{
  "norm_place": "pre",
  "positions": "rope",
  "qk_norm": false,
  "tie_word_embeddings": "early",
  "init": "uniform",
  "init_std_o": 0.0,
  "decay_shape": "linear",
  "final_lr_fraction": 0.1,
  "batch_tokens": [32768, 65536, 98304],
  "max_seq_len": 1024
}
Each number is 128 + 32 x the weight over its row's rms, rounded and kept within 0 to 255. Layers, rows and columns count from 0. Numbers have three digits each. The size before them is the row's rms in percent of the matrix's.

# layer 4 MLP up, 2048x512, rms 0.136, rows 12-33, columns 192-255
104:117113089112135109152118130121112156115084118145111143178140107109065102086095075117153133039102102111078138062127089124118102116046165146126088135191115190065168161120120135107160129099105114
102:145172164115130150120115118174143094136099163113168146081135086153089087094134083096128132160086186097144059174143133129091120101139102136102086110145169081136133183163069169174147167089182142
092:087134169092119095085163129175145153132107145177116097127135188088166146071113099117136158090079114135154073078148164216147170148113096130124175109135179106168101140148112136069131172118131127
101:114069094092126130156128196070161091139178149141065133111200126149135098115131120146127134160159140197110126137140093120123065143133245121158157095130149126207147127141125146108107126148146106
097:153093145120164154097196161185118122132121179148154116084132169123152118152161131082202160116113105161128129120120139084108154132120110077125074137135050112058102089035086144147185139175127137
106:144161113138158087087132153109146121112115151114095211132208172092150118157094136111149195144080140167152113116167151115195160123177119120088148080125148141174097132136137083149150192159134135
098:133057134112094112160142086114149124100080138150140151151095127111094140122119136160106104153203077128122158144142057144086185129108074113108159144104049129139135142112169130135091044149157120
099:143132147128092146125150129136135132070133061110137147138163111096106128142119124096083135154187155125141149124113117209174109177116146183094171152168168081125127220186138102084119103169164126
104:153143118130053143144175136089094087116036111182056144087132145162088159164070139114156142115136094135079067142124071140096114146070104133156134114109147137156143071127119133120120123163114143
103:130101198098154090149178144116124152141145087090124184132196163145114117117126182118180139144075157146170112096143137109130114135104121100131156129095172171071087134173179121169169151117106179
103:114134117108101132123113135107133092152139094111074111137130193172093076105158137135128123079099210122130120142134158114074138183111067121069111118180114127121144162141145096138132174100156149
098:169156125108142119125103212205081115144152156078118128136138070043168072141130130155119104080079155162133151167044181105129113154145120150131120171082117111113101105159158159075156092134111147
098:171077137074164066138127052111118137102097094128159146097126153112105178140148169070107152115090120148131107105158086161104151233073101123086121100137096166110144153110107164167122146160153107
095:147209124143115117124143071120084163125173078111125172126147185161124116179151134142151087111178122186153093102105062122079115133091126087118128074159137182171090140094144133117124143147124124
097:117120153118134167181149183134114131151112127121159194144153132150136181116114174122144152124140154134127097088184163140148152108134152132127092100075139138155132137159139172147129130204113147
096:119119103115135107097106130154141133163162082135080116160118134177119098136102135153076173087103178087169093103133111098113131144117145149157097117089153137113030115095171124090160161118130116
099:103157209112129152088118136143152145123145093119138213149142167096063096145110108191191104185136116164156098086120087141129137121147110152071152137138149107156155130169150091103119130134095153
100:170121158166105106067101127142105133188138173142077129141118070182116122098143134062175093185187172134141080139209169124077075113143148136141147103123120148121090090170159093146143128125125184
111:085122142131101092098109146151132104121070131132128128097131116167097112163115063086120161127144071099148125115126207098101079098135165154140157115165073156116128113160167122126121154144125097
105:146098136113101121126128113133133118165145110144081181120192109174092104153131093073159146039171149133118143127117179131114145146085129150103124112099145154100130143178142120116139111106182111
128:101156104111087159121173065104112132114121111124174132105135154172179099139072109147113120083074120104139162126107121165102076131138129079101102124174118083208152138100122149122154090051116150
100:176182158077108146165133074156113089109128149145124135138050127089154134124098155126104151132158160062151143130154118118174105146122152121146160169123162110076127165147152103163110123170095107
# layer 4 MLP down (transposed), 2048x512, rms 0.0719, rows 12-32, columns 192-255
107:125125125125164132121208141140142062085065127095118143143135116076112105091158164122145089159099120073082106169119152092103137100170106182141101117137119126080176153118140113174158140141149110
105:158116110135103097126132165159133133123177136094097140143082177113118127178122171143138151100164117135119254051119104123142178108149115160103123106138145144137102122152191120120107185090101164
095:116125171135145119151095124023161152153099096091155128108136088082132166114114153174096150208158164183144146136128149097138197173103186129161190139221114113184104126115094116087091124090166115
101:175111086145113203136152065105159096129133137122070165122184148127117089139203146072135106142100151143145122110130131119095154165089114118106131104140128176182131141137077154140128127126092153
098:131104119083142159183102075107135090121146052091138097073095126117148195110158135134082125124101154153095149132124110111123119121136119127105118114092134116131137117167140161158155139096131166
099:142133099155059121133063215108084119100119187220121105179120125125113128117197162151047128163160115093177109104137097113135090194205117090139093180134129129120143131139086106113093118141145150
095:072182112126176082139166136139140150116148142173101093140081130171109101066204109154175055137153157147104066095098154117162138112108150107209101071125148137118121173120137143093106122073106096
093:199141092141116121107165105093111163099164159182131118149102109105132078108124173141123148120131122129134098143162144177114124143075120118125116143125150131157137131129162110132141141170119142
101:137073127077146142097173098124149169140125190069080101124104074121125117129102129198163115189173147161123102150056165117104142061099130141172118106145176086139134135143110069084155114131150057
108:118074155109105099199153103106150154168163122071160128115125101116110113160123163122159094145128174188103140108210133098183085084158092108094222162093165116124134128143089151115162159166150149
110:160134122106126135127136154161098167185130152116107181143107090119164138137114127076132118125165167057107069124109104156092097093121097159164147085076167117139154185074138159153144100123203116
100:106133088108120176119154142148162115141093099178088087121107101151189162143115137105143088118126168122160131141132146152110110127096114162143181136099137182149124137162117178132156139093112122
101:125086151131107069079074115143123188151096118143058082142122109119179099113157133138084103082123127119116127165105112147158115127133072136170132093070114108123128128111147108145110130193132126
093:165139123150090112120154106097088091166093070141051133172182095133141117149089159135172137115099112151136122126109106113157107060055121128151101091126150105154072132104100152159135145116130130
097:097119114145126140112119149166169105085107175138152141142149111130168155109146089082062116188165112141100122154123140115182135144155088126142169151086149126202165140141087074038156088078130127
108:224109124067124156167162077090182124113135144131106107107135171116107204136124103111119148093184134148152126140160165108137090129139114156139100045124150136123149169131089108084166185121095119
107:189132137095118135136124126183102125116083161177173124123154136117143157106112083125164161147172071179130110142124110083132079159171145176167130123112149122090133082119152107136132098131140137
098:119092101057128113090087100160123106156152130125151094121171083176101146052118170166143148129094116129132101125199129119091156090092190122148138101127148097097086109158185117201095162145091133
107:108145132102154073127133167099101102121139106164216144099084137138062151125135159137130159128182129126122149097095154131208138107060104087068131124097143136116126114148129106120097089083145141
102:116091161080125089142131121110150130097150123165059122096104142098093133169106176157085144093164183121168090133134120145101141129111086180154139136118141129116140120121102123100079123088128154
123:107137101144138085169192071113140114171154140185153127151168146134155068160134045156122160125152158109113148141190097145085118097130109117127077145138119089109090138108103160126130115122152134